Weights of a small GPT-style language model, trained from scratch on English Wikipedia: 626M tokens.
Each number is 128 + 32 x the weight over the matrix's rms, rounded and kept within 0 to 255. Layers, rows and columns count from 0. Numbers have three digits each.

# layer 6 attention value, 320x320, rms 0.0681, rows 0-172, columns 160-239
135189138130108102163152131115097057133089065125141160151099129130186191150117103087174158061101172134093096147144081078108123124130143070134125125114181080157110114130165143153091094135151162173106121124180083121069127085106130101152137127
073136071121165115126144128151115078180136125142131147085114128112156114088134140152117121085108144143065099154120115112101108080108166178081115138061124116106096149087103125084128068157110147156108079109128130126079055108113146163117159127
146103180117112151154122133137133140109090157117145103157070097141126111162132099100157177117103109105108153126104094090125069119144113143038141101090185153104135150118107139131145094124112142144158124109123118130113188129142078130151110149
094167110118131099106107134108073096111113116099118145188115113158123056124166111087141096135205053136140126121153148145138115193087181097099097129123119185148185140130090168101149121114147136165189090123115166111147126163144154172117167143
116078134128116149131159098114136090136160151149151178119120136057133104153153147131102110164144163080121114126124150118137177175140102147144139134085170143116135120148107158168121074121131090104065116119182101106138144124105103172131109173
153133110096190026170111147109149115098140070090122108196141139180136105108111095109182112160126097143082113116100139085130145108123170154141179118160171123154157185127173142136155152114147145138161131130069114165126114130138078097180117124
103131147102135153174131097128148103158195160096108185115129186104134135148116131113136150150145109135107079118095150123071153122110139075100124112123153136101108119102099127143158128134134144112128096124128165174131109116063103113108119138
146069140096091119156099144086076090117139179125139123155126066104119109149124135132154154153097160117125117145154118118115072130107123101098125142128118121124089130101139149173183117143150098104137099108111087127120217183137151105160135132
132144120145143092154124140110104080062113156121126167115066134153110082117098120134088085057160131144150179116103137097132124099068130144141117122147181129146152160134162089074152178113116139130067126108119163097099194171158178097071134130
081097136149169113153170153147170199134144139105175076097132137125092165108130140164150128066188144132184160088129155132122147112147135166144130191115174061135146141131091080106199134114132091130088101173104130112132137170149114167084123114
091156145104129121119145154099165149148112091093142154070117119109106179167150132134110122092134096169122147092088081157093128108125067115084149074070120142162178178123160109126206073146127081149073131101143119128184120139175150187166128109
132094102127205143154102126078151109130162126068096128119151167103070107161093132142162182118126125147126137132115152135115127122103194138092167136125151145133211138084168156164083139078116130134105126121196112141152152108126118160147101176
170121116131149118116116115132139110142138137195121107150113132131165127125136159160091145056119200150121152139102123138061081120153103179121137097179161180131124186109170064099101174121131164135109082118110149119150162075066132154108082092
126093160144142159157060110088148176142162182149109165098111144123107105112128156086190151157105073105131113104101126111153094087133142122188148121074151142125114130102158156170118129147157126104058117133165135163097102158116065099114134095
126130134130159173086152161090136123096108178143165149177143146144135140104087140115059169153150167117152148161105137147148130122148120125117146120140125164137099184114134150093164103135085079109132106123104124143166087170111140161153120157
116087148117111139126097156101156114162124126135151085060125134091132145103126072116117138040043111099155078151085108088154110128122104144132176091172117139146115130154080173168130087165090123123144119143112097158122127080111093138157156096
109152152089111120193104142192133123068149113153172135158138116127125102122099121136088074143146115127145148158175116150143089148146129117116108122104159102045117137134143141177112128073143131146160114093109135156101102108118156135113162135
135127144192162126102182106076114103056091075093139130106087113107095085088153131106101174077114145116130127159160093160063131134115143168119162170145122102151213086090111126139122120129146122089144165138148087072122113169132127114098113134
101146133135145115138122169121144144153130162100075111106118103114178129193162129130118109125135140109119141104069140171126121110092137115114142116176146144117084177137127137142134097094149149127058109145077115104060143126126149020092112144
177130099133066075137126144119071091108122152094099089123143169141135169127113151124118107139128114135042118178189153159114185137174082131129102135094139110125167136099121172165139096179099150143096141182122067124108136167134130133179147118
134136137088142058117100135104156126109126110106152082153143095138142144089154125156129119152163110126135142130118081099094094076157130085153088183092097120086123128117132131122102183114156126142140093159134127087131060130106136189084127205
147054060160118135170161137125123199153121152149157182091133158117146176158102127191171098056124150152101078126157101116125175215147129147177077129165135109171088118119093113112121095129136158163118133085120081131173173112207135107127134083
130102103124132185139146129143164202104072125082161083097128125142147124168113119139108084135246167129178174128125133136163116044100104116044128127143103144073133143171066101138186086097112145133091170093128123093187139175069151168127146147
058108145110102123135185141149125141152067126141181136119157113178084130129171143102148104102139167114175162158126177141136096141127140103182124105135174107103136145115094130124098179118130115153093062143162142125138105076119098129110139116
118159178116141140075102143182116118144171072135142115166119090150111119164148111120157149132098136090128165105113130186075122110151141069141146170145130130132143124130073129112134084129123063113117145172150139170117098105104136152125140135
136096143071110144162142154147111129178188150118132154122157153089128109092130178141158153176121161148181131102109110102118141153094126073157122118136139113093079124122148121103134095085171106057184092124117120165090137118111103147163171134
094124090138147068077089154064153092149131092171164117154089125130141150135139113124077166091165084132129123133147137142163144138160057071079099129149111103119119134134170180173170120119121140149180075177149112134132125068122169097078135155
159157104102180136110140124075135113127129152055132145107150134138165091161104137129125147128087109096091143086147105144111098154133089075158135104116096051091092147137160189151083114090173096093158108181124089129153114150162141117077100078
100133164157163129088113098130133096154120102131111177169098152095103161169125104140118084146133115062086089164122105138113104070126140071138149099154112124086131135138125155111139125128097149091139091112054110119170131140151100150142166118
140113149127141148052090072167155152100098101132078093135157143156140184139108160153176134122148136174136182170163126136108105085151161160142172135123139134153159123148125119100137113118176142141102165125135138082112192093131146109118104135
148177088197126139121187101106105083094147158045123084085209119145146090148115132133133102084078166123137157121132112181134146165122174108073109134132123186117144081105144106144175116112099139123122063161140099120182117153118169072125112142
162108106090080155152146158181113155153126100129105119125111166100119124167139129152141100131142115142110164125151131099121127103157111116095110098136201088120117092113105179137138126126093128068133147108142111090156175112065155159138123101
092101105077101129147145137096092142129110091144104155187185181111076190104141112137085105118166110116111142126181083145132116110175082107122120205092108142122088098150124127124148074096124153163135132154132107105150090153114140120119189084
148113141091095148153128158124114121136082130125118106125108139106153136140148114137110139096136124141094156139119089139094141121099104139142199124110083167185120109160178120124113170113172153107118160112125119127163124122120125156113174120
135149132096125069205126067120097158097081125140114141197132137081140139182108127115092171103135125115113161128170103148111167136138124128127135078139166132164085118121070127149167129103139123126128070068063036149108182153174100149180111105
130106087152092119100063141131147122164178153092084073135128147156093066163136123131104190126080091134123113140155115093110139108165084069086111116160156104184147137113160177143176078118129133134082068143071134177128166144113102134121142121
135055092151124118150141117121177152118070164135100078155170141106152097146141124165093111122117149102115106113180095083122134173139124175145148124121135116117124152085120125178107179086084103132153150148080096135120137123076084118165121109
114149119141132127124111106146120095174144147127115096137148096137117092084174160130188113123124062126127155105119084205154114146149196099074127147092150159177108130157108103135167108128118096111112157133188154098105046108118107166129133161
133134110117133141152160167162122190085109140095157128125157103118124144132101128149150155122131103152186094118132103121167130101114208107115096117094108130152141143206114088156134144125131100176170181101086117096201075085060105161144127094
120176086096121139141109132136133110144090104119147100159142102171067177078114087108142157116106023175150128121156143147119148159110113151121101145082127149184119197135087113113175137139161138106123208115159236128137153124177107131081150118
083077147183140098070120095110157151098100105151181169206117125122117140167122095138111083219083140154123163166173162116109147113072104167160108132164158093094159114098144108132124119150104128161132069135105114142109133140162152178118186133
184104094132120142201195126082186128145191186091136120126157088137126154114163120098178129106099107118138130143110148130162140118163143158154164079131105098153129178105048170110132174130108160134118123098158153109143156092099163121138129147
131113093105111104118142053176106114133099114126148185100089129123154121120148135198124138123115093121112074123141095150129095182119109100127050153128110176123142152131166128150127107107122144117130134084140118068156145193173121105128106111
156149139110109154128141144092122187188122136205165081147146188097168101113143136119159041153102196089153194155129123076138135147096180117128114146138156149150111120174144149126088157124107135160133107081178127111174123156094093167138110136
108170140111139126126148091146088138106130120139139098113143127126104171116069113105064197116119131094184092152153092149100127163095109149118165152127127063108066152102132152156126122127103080152120088163106051118143106166138158156108110168
140117102142110103093132057114100134132110140133174086167106153098119074134089137064124099145121139082124126133086123148163097162128191117099124166119169146081156134080109140141118148159093149099085116136085132198143178140145124151134176140
082084138103156172129101101157134142116112159146144140165129132150082165144108108104128141142128122211130128083093135155203076137117113153130175101115088102152090216125167142139101141215137141131164149103122131085128131112137116085110140150
123113095153139188145114023109072115144136108118089139151136138126173139131127097123187099086157110147167095120129145131167135188118106140126151078148146125120136109156095114095168093120136124157093143105148128128129116133133094156206143113
134161182093115145166100148113155110109163180104142122138106063144100123114140101142060120111168140125096140141108123133115075129129205102125103143113131161159103121066153117085154097138143163055110120066191131099091083098132112113101171084
138107140167153180173064156105159131152135105140146098133138167116112098131132117162134191117127120110124189108108165162108143110146078194176125091114168141135169139141196112091184054087094149148127175086157130169089137075121079200132125124
074171107131115108157143126109177146133124092143121096155094162132136084126148109132146102134159181142114120147137101121092151137067185174148086096121189136155084139079131071061123151131125136144158130078116111094094160123074155144192106131
121076096119153187197146143134115163091103165112111088099154103099193151141153137159123155129133048140166186128165117157139113106182100141154114152129096086119128137190126085108202118108139143095143113107139102097140103181150110101106133126
201153089140133143182164099044126126135167157128141162102128112135134193086108064162119134118117119138135100152087073112133150141174116111115140147116154129125093148137174155114090055115086125139113096159169134128108086084113126160120070168
109096105126096110148090100143156143109100172131103149143105154115108104186071079153143124108080113166117163084070092133153129157051193097178151131149166143110090050120098147163138158140138130119116077129165099113070134101163168138109149097
103213127136147200159133084101126139080180162155161150111215082109134096103085141086104147112109147152132146173101121153149095175133151060129212158132162093114196094130139132162072159102144112140118134118068146100076102183103094081119094120
175115099106171073105151129129065127047140106112182139146105116169102097105123081075208116125137128110085110156128094121175138106130108066127106154127105097149112145179062199145125140160164131094153124147102137122115126144142183094114109192
177147156128181145162126124113064144143164099141122119163130117083124102175142136180135134152126161102124145167120204094143188125161106172197137159110160097161121109114125076124085114128113123122166121108155089124078097163133148209137158075
165129146074164095138111177129137061174153097150133125165145102151087110148112113147100140123102097130158134150149101139139079136098140103108190127147156142138129138184140144102139105147147118096106129150121208130108094132148099146114161101
135109118087129141105148165189101123199068123115059124149115103120110189140090152139150105147133184080140121160111119135114147209120158136086120128160123120192117123102080139144126125133087136179099119180109143181106098141136118082145124123
133098105111136086146090188087143146135116136137159222117142117140122101099087081108106143113165084130194138170136145113128102146144084119071112107102140099109095149188121101096131118146188093095170132140122126111168156112125142105169140144
128149137142103085138079101153132028115111099112102174156067160153169150109128148166140148166166142104098148101104115146135117094118191199090131144127141119159162170115142150103105154146168083087083159113146117063186123133135158121121118128
114152100147073078145112079096134107174141099081109132107111114158126160171139112073143194138140135160089103175148112159110130107163091101120129112093110125108074136093096127136140123149143128140182167115079164053138071122122088102169143111
155108157125168091126125102075131133173124135145120114095123168053178128133129115126101134118131119100103137145111099101140177148111095111127128104125171109117119121128114164132147141161127156134117116066108109092127107110179142122112141109
117131124104125139145101074103143098118106098079152145137127093129121036142104140129169160115088135125110053138086158176141117163087128118125144167143195144167080107147146179149081161085178143126154125115130119127116134079131111129077062107
098131070030167109132060118076136097163097094139132161136142096111109070149187149138097139106206106213132128128122072140194165130127132173106137130124132171116115089152104160121178109161150130063081081136126177097126092112136125178160066133
167185144146141150110181165164126138094210138155116129180134102149155073086114173110155129091085103126177087106126120134144153182160160167162162149117131115131154111131156120141124146135124185069134144105127159064125119163081143145210145134
185167111118133219117081148089110099120149164176144117109185109146119156130076139139118160122114066107084181148175172160116119073172121077075120131223120128183147105128149130087185160113145112124153103098102079136109134167083086156118152101
168152169111148120100163134083152137131255115126084131151114089185133159103157124139086195119076091117155086128180162195139142055135196136139076170178094081169118140115089084156151066148118065095117109147146114101176129117154177095099167102
097126118148141146144146139172117098105159085152193159138034138104130097081185141127144072137145075115210085104116131155143084119084103158119180164132129060178070080143151131126101139161155090113146124141138136147098149124175106084054122123
147209209175118114178138108149115167080090152102126062092089203133137123109052129113143117122182183168076140137123100123100111099104150112148118135153155105151115105114126173088092118195143191149099120132112092185097155118145133107111056154
092119127116118057153153143097095157140188155133096142147105103132196124118176120132116202108175196113143124136127076186106098056112063129159129175167182164096160095120142110144128102115091140164147109178038113115127124129144150104104119120
129125124102116146119093142166150126125156137063135128079099084194135148136153116137138152122135142179159073142133150067084134084084068145162120142120137131148094147090161084158152110145148115132164100133137194150116206070130091083154130099
144144095045178130136114155129194095134143133094120125083116101152116114082191095115158108140157105138046101136151102113065122125134095132107161127149172086083070144070117118135117106158115127134101163092124145089128114158186130116103063148
131117138132148121106090139097189153190126157132106165132130136144169137125115097091120085090113124147136184148114128161096116129147117141156094132170091088103094121147099108045115120092177080039122120135164131151111081151097199175116130106
118163044144144113047162183121185154142163193152156100073161089137152112112102129171202090108160084156173171086102176186131164139105160153163097099118121166075105147155145091163170141143154109095142167090142164148115118148125068066126161165
158100124147110155126128167122163151109085106178121146125098072100113166088130153157155142106131145136125130130144065122068109113152124086146177167099195114104166135109112112100150156100132141138029141114152101153174140115153132077110098123
143150127059071104195164148142106054148141141017116092081069157128087188157089104070147080104142122122197126122198090166185133027107165138093090137164051128115099115093143153122145130132103118119118088182128072129165175042054100166119137140
076143125105102136201133155083127094144101130124182188097110130126157097088154148110175128156138073105119076115120163147174166109102169135139067101108060126032199201160148112128122096104181174103147110127170105073143127139165123124140171105
083081135134127131138118217102120145171135141137107136086143178133073090094136164085142045146189106151135168136162136133119108066091074173148127121090102147096128144156036132122176130101120092090147113124071177079105152170149104150084111167
172160178094147098159159143180128158094145108172163135146124143132097103146164159155207174140120166190115080121060106147107116187188106158139142114114176113116139167091163117062137157135135079121148197077106043156138127154134146118093126090
139179124091138170169140050061140154148122128109107148117078096188088106073086103138033124101202095101092101133130081161224162146132112137172147184129114138116157043119119158122096086112104167133094106141061119081171127126144093092106079103
041117134137114132115176118125204137132121116155054120089094150118119133125128117088168100128150123144120131157141060173120100128130171143127113191079094125161152119136127150132115116148182098103108131160121149157100100190130179126106151154
113120119136089162064176106018109110121070111116141200110071113164086105105118172091171160113149165123101104114142199110085147129081156184125087146110111175153094173104117130138130147084115083135146114097115093094124118182091081123130165150
120118090118174083130187138126159126129108139115082165113187129077122126124107148132172120086207161184123157087098049104193141134145118167181101116138200098086113125120168161148096122148193130083170193134133098128066089102163151150177085140
068089080177160151165109091156076116218166147145115172124135073090172181177138130072117105087133125146121090071123126153117145121136162102128124132130109130094085070115136080063155123156097132145108120066161143087140116104145127142163125161
114156096160194148121064148150175109140201140148154127215170148122153104161142134135133086096099108110129107130146112122108114118162136076124087161164103120155152070147098095135134145058083094088091185204085115086165158146157070161120156093
057108162101172109120131108133134190126166127172123121122113160110132078133126114209149161116108138115153140159068067156103127122152142077162087154126137111076050138145089116130144162150074181029136177103027130158111149136145068089179151110
152079078183083133167100078088089109169149102156143136100116154173163125146144151091100111144152146173058145122164174132163112175182093130151166079101123160121146090177044175166127122137144104151096090122063124132171119121091133150089135120
162155135131150174060053150086140122192136122116126107180122184142130186121065124138109168105109081131117152136173102125117130164168099163119211107091117049133152107138061132124116157160177155167162097092119173124088091120139102170153125088
066130109085146106106145092177122131140116156103119152095125146149163165071155155106131165131148153149135111082131139068110138137164180134146126113064100085132073148105156092125131145105169143073091121130163192152094239089136164106068148122
129159142045030126143174136141123121096154104128151092129177125091061211123145152137152177172113168101122142101214153098189132201102105090111143142136117135125170107101155097201096095175151093175133147108179098166129151098118162153108124152
134150109098125165189152153171121127128164111162098115125138125084154086140080123098122122111107171202117058079087041098120119147105088112176101111130170155064089112159153119109087138149127158172169099122177121138174109128124140180098085081
131126089126179083131097138122168144143136153116111127146071121098102089102069101102171151161177104069172143108159148099160141151119130195144163091084147152152079095122107061114097049158065143142125128090130157146102177118078185110146194106
112139124055182134108117109149133146130149136133135113147120187106137071103163121155125170151148075064141146150135117110137048120151100135120088172106135106170103122078157144098113137135091105170113135174117154134126118146176104125082133118
085131120115111138139121113126136053094070173137141089186134179148147130168117103160137104041154115142178163167159120132210151106124155191071146128120076098141051245122171153106141069175121171094162118117161128144078128126113135159119144147
133115130128118150117141198164047100205117129079149147152143171133142132112098141088110129147112173120108124081122168133175166139100160138158183132163138122102148143129067158120160179113098124181151111140121086174145121088135105139090211096
139124158128169068138131163120143159153097050149079174108107160087107124119161176179158143074164153136134107099102099155142081088139126088133091163134184098096159154158192128133122128090139145164097106077065125096169137104095078096105168108
141091122095155098099167179069149085146142091101134113120169153077099088163137117171135113109103120149140155066114178102119143096177108152100046153138132215139094180142149131098157064140128093132115151210136098174124153147117088078175108115
143133124083132108098118148120095074135120171134137110081162129128144175104199114174143129118160137149204152121099094084109175192177098098139178174145140098122101153129099128120115179151075153120057099115185107145157108132146096104088102139
144116126180152108157102200178112133192144145143182105094098127158222167072138125150180118112177146134124088111153104120110135124082175112107017185131108131132104127128119141151198104091132139233088081146121098156092114097187167109163111096
069148061115179156174134158103144089102063148144097140167101120065165097070152194143137079124147154096070178135151129127202148193117110138050091109174145172123136127133149098123079211125101111184115079149133174141138115193125101070101083125
078121165102080159090116126163122156156139099147054108109091174145199079152133143106149150134165092095098154180067148105106037106133148129073130140114076125163147163130124118206173146119191114143112135063090140131164145157145111099113135134
129066105204110117149102097111119164099111170081112111100085105111139056147124156149103162165123172157120114168119162165152108100152088105081143158096148131125170153128152130091114070153120137183151114160140124163094140125062105129164104176
107220157122144128100085163175172111156127201170106116063117133208116124184117133167127146135188123163089187094027126146208105107098100115102138114080077140096188043120055140095174168153085137169183134158132127091088122135101146161094155132
110141157094119141055133148103139126161107119172083105140109202085112132134110102167108107132140073134096162106137141123181128118150177105112169117165150091123107129136078158065085118207138109106170142125129176152180144087140169041132106147
140110142193132119114125097139095172099146116044149160177182107116104221128124148121103149103176121034130190145155114162129144140169200105132165151092149211132055085169141087123162065101140149154159104131069173083138078140158164181118109107
168116157153133083163167074090117146147117161184151170131116102147119141121174138119079115062097134136098179044222156125138113048157126143099152093115025200111102120094073127157164112051154075131132137118153117115129113130131122149173155096
128112145091188099147132112127124165147155160101171177071116155151154166116078109108176099110124091134119162123110135151115044084181165142191153083153132096069133123137147119156155109219133154148127123094172169141137168120181179139129148114
118107173129126139161074102120164091086151130111090133131145186163100155109100101162087130131093068162172157105100117165109198192114123143141131146109147083155088088115130118131106115103144134136131134143101119189203083139165125104096138147
186086115106112121085183167140158128135090112118135082141100115084187152139164108147103095135121097154147114051184132112136147143219096157154125091172134117133160130156103102133129107057108127146093138138118152171090121126106094130124122165
130116100081113091134143147102113144119143115119052072095139156143090142127152146160119165119153124094186120122111124105067138149155068132137132073038135095128118118121159121136136139082139144137125159181126133181141115139142086123154169130
150133096132152152085068112136147112162191109202185162182078102100066157095139109105111110155143093111056125104148136086148127092105114114094136143121062068097134150100097183068132092134105081144118199119131125136143210121105102099028111095
128131088165085149071142150134183125128126113108172131090109049126115074127130111152120132158154144135091086087120112089129109164074078155134138113169080156140108131149123170176093140100104118149117117162135110128098144185044122141143132124
151077103109121159098166115132168092155167102127150134097164119110156160134175114149149118103129159145149172150099198193186163145189178139162163126186103137145141212118207080112146150157096183195129077103121120137093109153101152162152163185
149141082154113104143181158111129149140124097172109077168122088122112112082058159148160132135100125127130158070130125136114118124156121119199152164144146162175087155128159072116115149111130121174124154095114101128134231135126185147178065149
160105138071133152106146110172097131127120170073102116080107188143087102151078104098189116087123137173171148140038073118181181106136155127135147110123176151105119163152065080089069135115086155102125116121123162123084142115069190141197149133
140119166114127147111155124128139156135108082106138111125150104088131154127134125171130133120108159121092093155092190132146151135169126144107114095171152177186112053149119158076126133116098114048165118077118135150122125126123115161102068119
096112143134149111120152107107140131128146144137113150143108155119095121223149111080111176144141135163122164108112148183097148113103093133135190107145129157048070136139090058136052166119123088186086116129148170099045173049091116117146108167
188147130125151124146117141105169071112133168091141137076143154172187124116225130125117142066096171140095145113106137094102230159122150130079159114035117094134161127121156174062165133111143153146154171151140112149151195078104146129168126130
098150192138135151145163073124092190118131156173144123111106101123079131122120116154119138107090136155115161100084162168098117161118117190126143168112097137157138132128136107058088150151137180091098128144107106098116173066117145133147137181
058090160144132073139098157137171108114177159185130153149114033169154141091126142109143123128136132156124142138154161112136154148149112097204126112169126175124190095099123135086109112163088165149110119128144173198160152104084149172131160136
165153096139188165149173156111093109139143148081116119145081079141138126085122105082129128102124168124114159109145160103185147121109157121112161111108121118072149150134120165119126183124063169092113158101115118071124123131128157175095085120
117136131148088131220090050137026066098132067110120178163217099160166127223057110076166069111109176100138075082154119134129202115076159117084158112155089147164143161134184198111106112113065142123099126123081152151131123136165172095120125071
146115095114091126120126144129148133127108140059093185155191176113124139145148123099112162145149115122143103114119102138139124122112094131127052164143102135087091107107131109111161167144156152155118164144124059096119140169077127169071132139
159177126136129107178100166092114131104147117115176111114138116102113093095136171141123076134190183161104094052111132138109152151070132136203110120147159080089079162135104074068099142164127183108149134127113151157151073067190153128128133136
147091104143126177157141152119138100115135135086073137075152105133129150120077196132156073115122082151144159098170136103093151118070133155109151123146110144087120169156151109111078151103112134091108163136141110179126149124140104141128083123
123136132148114081189142129186119148142165111142049124139147128190151121121136106192120075138195097123143180162164059162186121108138190149143146172124116093151152110095197180147074130154127094129091179075124162094120134107125101195146148150
180107164083164168136156080136165106127174159073168177144205141098125118058118116154028084139062113088124117127086183159143115126106110187184137105124090107036108142160160145084102136080168114086112122080146130129132112116109121116122110100
115098097162117139117167094111187181146111136085156121084123073103161155115209141185057162120165098147203105112129113159129126131080099066159164159146215159120107158173183138153078144155108127151168155142086104118110085118154148126101097175
191146084148133197145142121139132135099133129117159099112115109149088186111090112067113158140161158208099134139166086119142134126188105111122109151112054113164092111231179135099096162119095075077155201120079116128133048106119136109050078149
058136122187143147158179130112096144186111109169172149141171162154115085107072081140152070109151094113135127069052181121137126059161125081120106138152137132119130144140061105118107088132134123128158178092153224149131115154170158132153175119
109159095080120123100136150091132136152112113120193116154087131167147093108094117145157140116095132184177078145128146090115134178173133134098104086149079083148170106126083152086157133116165117117181160178149108174131110150176073113153138135
143091127137105124088098152117130103159144189133100168104105121090111104086123128133150098053136133166105101128152129077148181131143068135182116088090182170066119185139107091178174136094129126183152148151143076078104100115119119118130078174
114151138145102152043166120157101137117159119114134107119191143217096126112150146083121097110176135058137129139066158096071183110110128183094097069095156172156162061093125150109131146174161140124120058104117145123104152085162102175059116140
092145174111120117114089140139096089130126104184183108087108088112172159131107131107151110128116158111105124132133105133110111121100102136129126102116121102156165167127159122110118190129152088062130081156130110170155148104110078138147096123
160047062101105122175094110123199100122156099142141125081174115081138120149178115083088150126122123130061152075132172131145144132170126102098135094149120140165081091083193148136144135129117122093111142152076052140110079158080124099100082153
166141185090103095157104191113084085166096162127178170106087072148105157162117096050142157225088137159184141131108163081046106102094099138065158209114110104181158173129132144105082155209067117090093125095150116135098098157111150241123153152
066121163098208172165142097106090179102116074095077114135146142057112107118139155184116156055153141157109141072155096110107166149132177142142158124150165142151061099125178108091121172157099166175022092157104110172152148116116159093125090145
160141147145203155062096182095089159111101074114125112155115138133124080081149110138104159112103115132106116161113095155078118195160098097107081117123100127170122111126182123134165085084140103145109109130104188092155137132130160081152131125
153137134099123118090198091139162159090113115143108076173070145084132157165088130173097147192132124117152096087085110141157115097092062179158098147124094141158110137157168155188140178135158119140170125135154163096150089143170201156130061111
156152124187193151137087096109101111106118134139027156155170168092126064080181115148151142044151062140098126113123098122180179147189104168150097112141180088205156098117160103161093082051106126157100119132094124114198157099115115112148100133
116158187101162162103156169155090089104140151175121162139091118096130111125144098103062170137098169085114128136094146094138151147130101122110103126061048123118153151093143135135123129106121184164125132109182138105123115158121118115217165151
146131143183131122095137107091085132177177158159186077119136135115176125138093151166207136056109184130173096051134138173140128062149094141151147104134215085170134108159114117134127107074149139144127161153173147075099164136074155214166129113
085151082128121112165115130152094239134130125176149121098082065103135155177101117109081082142087111040066112132151160143102065139181068070112121128195104142117150167123180113130142110145076077157117086155122183112164173157109105091113172099
196165173101096102095110199117144102126158102103143118107097141148121130084071175122155114126112120132091112047099156159130114096147133099108113106192131101165069131113110110182206123059091125128169159097121122130072142119076156103157102146
071117153130154124128144096129188157164045155137157176085134159119166140119135128112156098139159177062101147104100116079129148185122132174107107164093086185130132129167063065091152171137139159130137110175155131160157159110181106144128155115
149138185152200151158100170165229081124139129091117088139162176096133160154106104121114122152170108145127204071140133126127128128134133145168130143111126075174128087149174133076084165094218087129099126138141139202108094103115138042168142143
079160140183042153124182082158136122147104124180043212158155136114138190138102126145118100118111176132183108126103119149176180080110089123084147140112138139099141085176069126111094109143185107155184109100224170111118094187216118215170136189
078183105183108100095169117119161115106166168109047169106162129102141131139145129095070136076136087147143096109130126133096150149110187182142174083127147133160114157165164213114116084140163184120104119102158161120087158099089114103128150125
153183138125127158102101099100093095155140079104076109140167150120184072083156149155137071128143144122099143125149113178141148125169171110194071162150119160115152162113066098125102109082146130089122055163115191107104182172112082105090173121
169087103160147135192096134117159129125118180132176105094149120102090143179164162106175109135067138061057129097119077185172133119081083118092099206148084094094132052114154106135126173146124064102182087118101084144141105127156088155110115144
186123147143098089144204113130114095121124142059105095187083091124122105106197092100093173171141121132142073183114109083072084129171126108100111102087125086167081107092189149114171105158119076121030079045121169115167154151109148140149066145
115155131146095131170127102112169088174133124104152115111161116167087090089203075181137147097129107171106173144155127095185156085109146162122169156099145117142131137072156136117151112138154118069161156114167103094128125101112131047124126138
202108085199045150104153069128128095166157133134133154108176160102105149167130112108136108127138125122123186141114087105121141127101110158119119139128152107124162106118130122077137100165171142089119153103102102168084118148155095194135091162
105132144126122115127139171115070180143089181118104119119085124100151152169125105153087082099115173132125116121174123123139125168125097083160119140110133096209132193121144168130098084115094171153132093101109131096120111110142158139152147115
132090127086093157121152130096093118164199194162135195088137177183116097103037136095127128121180166159152178098133130106107180083094164177179092090087206120221106176158153167122056103175173171151072119161128085118111169148126176151103105195
103113119092080138105079153119074122132101173130127117118171109180170143130111144152096110117156159112109149110053125102109163144169129098122159135174133148104159116202130112112111126081148131125116141133108117064121158130131120119095099188
121127134137142102118132151070081072152106082136146085105135115121176114101167098190071169151152172155203133094162140120160113117104155171115144103114146153113123172131144074096092149104069151138074107129156120178112126149072138142105126135
065095128205190121129155155140161145143168075135111119149157150100126090123091088124219167084100186142128172153146108139158112135156151088165091050142134107159090170095099131118156090048149122147129137150163159136119156110159106158143148083
039165129041186122175116161188200108140111177054091104171119079141127110070112109116133229122096151105140127171145088106132197188183138072054127127155139105179184181109100117155157155045177109105089102125127145228140081186123136134130096118
097140166103144139176142221120091105045110111196191095140127086103196178162122183146131137094085132087086116172130192144088127182147099106063131160094124150086113142081146106094120152144133162077133104102138144153176117143128112119108151101
154157132109156102084161107132146144096085065202182188127107116071184115126113100142129092067092155080129107107141123147122176167216114097149133058102149107086148133158103093129115086155109120140214135142126117163149195117125132126093170190
105087107132148190122117133068153161168137130134108126098156174115126176141196161128004132099150097110068140144139146110071080122120098119173177198135219174088185115108169073174135159143104162128128130167136125088115063099144200147083054164
152122120102105111156156131154065117122137131127092100135145123166095101171180108149131039082169151133127143078113170170110158142111119094102166054145136097128088122175133071106124036125145138179091055129099160104164158113137142148116183098
086096168116123148120104161066161132196180123132160095108131133155073053101127162166149122154216128146135106136183137122156091121152128152125116130100137199201084107098072067184096098105093110155138105095106203142092155151037158126146084073
133160187077151126176092162108193138099179126115170066096115149133080095167095087137091136110144104140064123146092075103160132131107106145118125150122101086123146124118072133125128129124103148148149064180130075158113120121128130138095118060
167168185138100127152114113139129106110124168089176126162111091107124144084068097106167089171094114053121102137115135118180161135096151134122121179098108095113155152136118098084139156070206132125152156164146115181129095156081194117127165142
069114158170125143091079126122073102106107143070083109137158124117117170113112162123084096125145112126148097106160149147108138116159148143185183118121116160121117103141147102196149074102150150179119140124113110069158115160127119105164109128
101132078158099119150154126138118133132115124194125137162163153181146105167106120227136133095246159146168146132120181150172156127159108134099137098143147156141098108164165154122165106118152119181171192116101115083183063101066109154099083117
090075148173148082074141174089162119183112144174173103101094102196146118087204102146131125078163101093159141132116142106130117148133107147174159079144164148149131085108119077100130116101127084112131116148113148142107138117076153168148075151
090167141124163162149125113101095116073134176137132134146105118160061117138082100093138085107121128148165119119165108150129157114109157037121154108186104164184094181140071168100153157131152126102169154075085211105163096150165081102140121109
074078108159137156166182098143116155174159121176122101114127165134182133149098154122199128108143077089049140162120128182150127091126130174182108093138156075123139111142086144165144076122140153176186072129119101167141133177130107141186129105
122140141080157118142062129125066083179042113114162163140139134104116165094153049110095061140135098170152068144093105109074137131121100083112155122169126114043143078111113100139138108121122123092135121105128123138100128119136199112059097128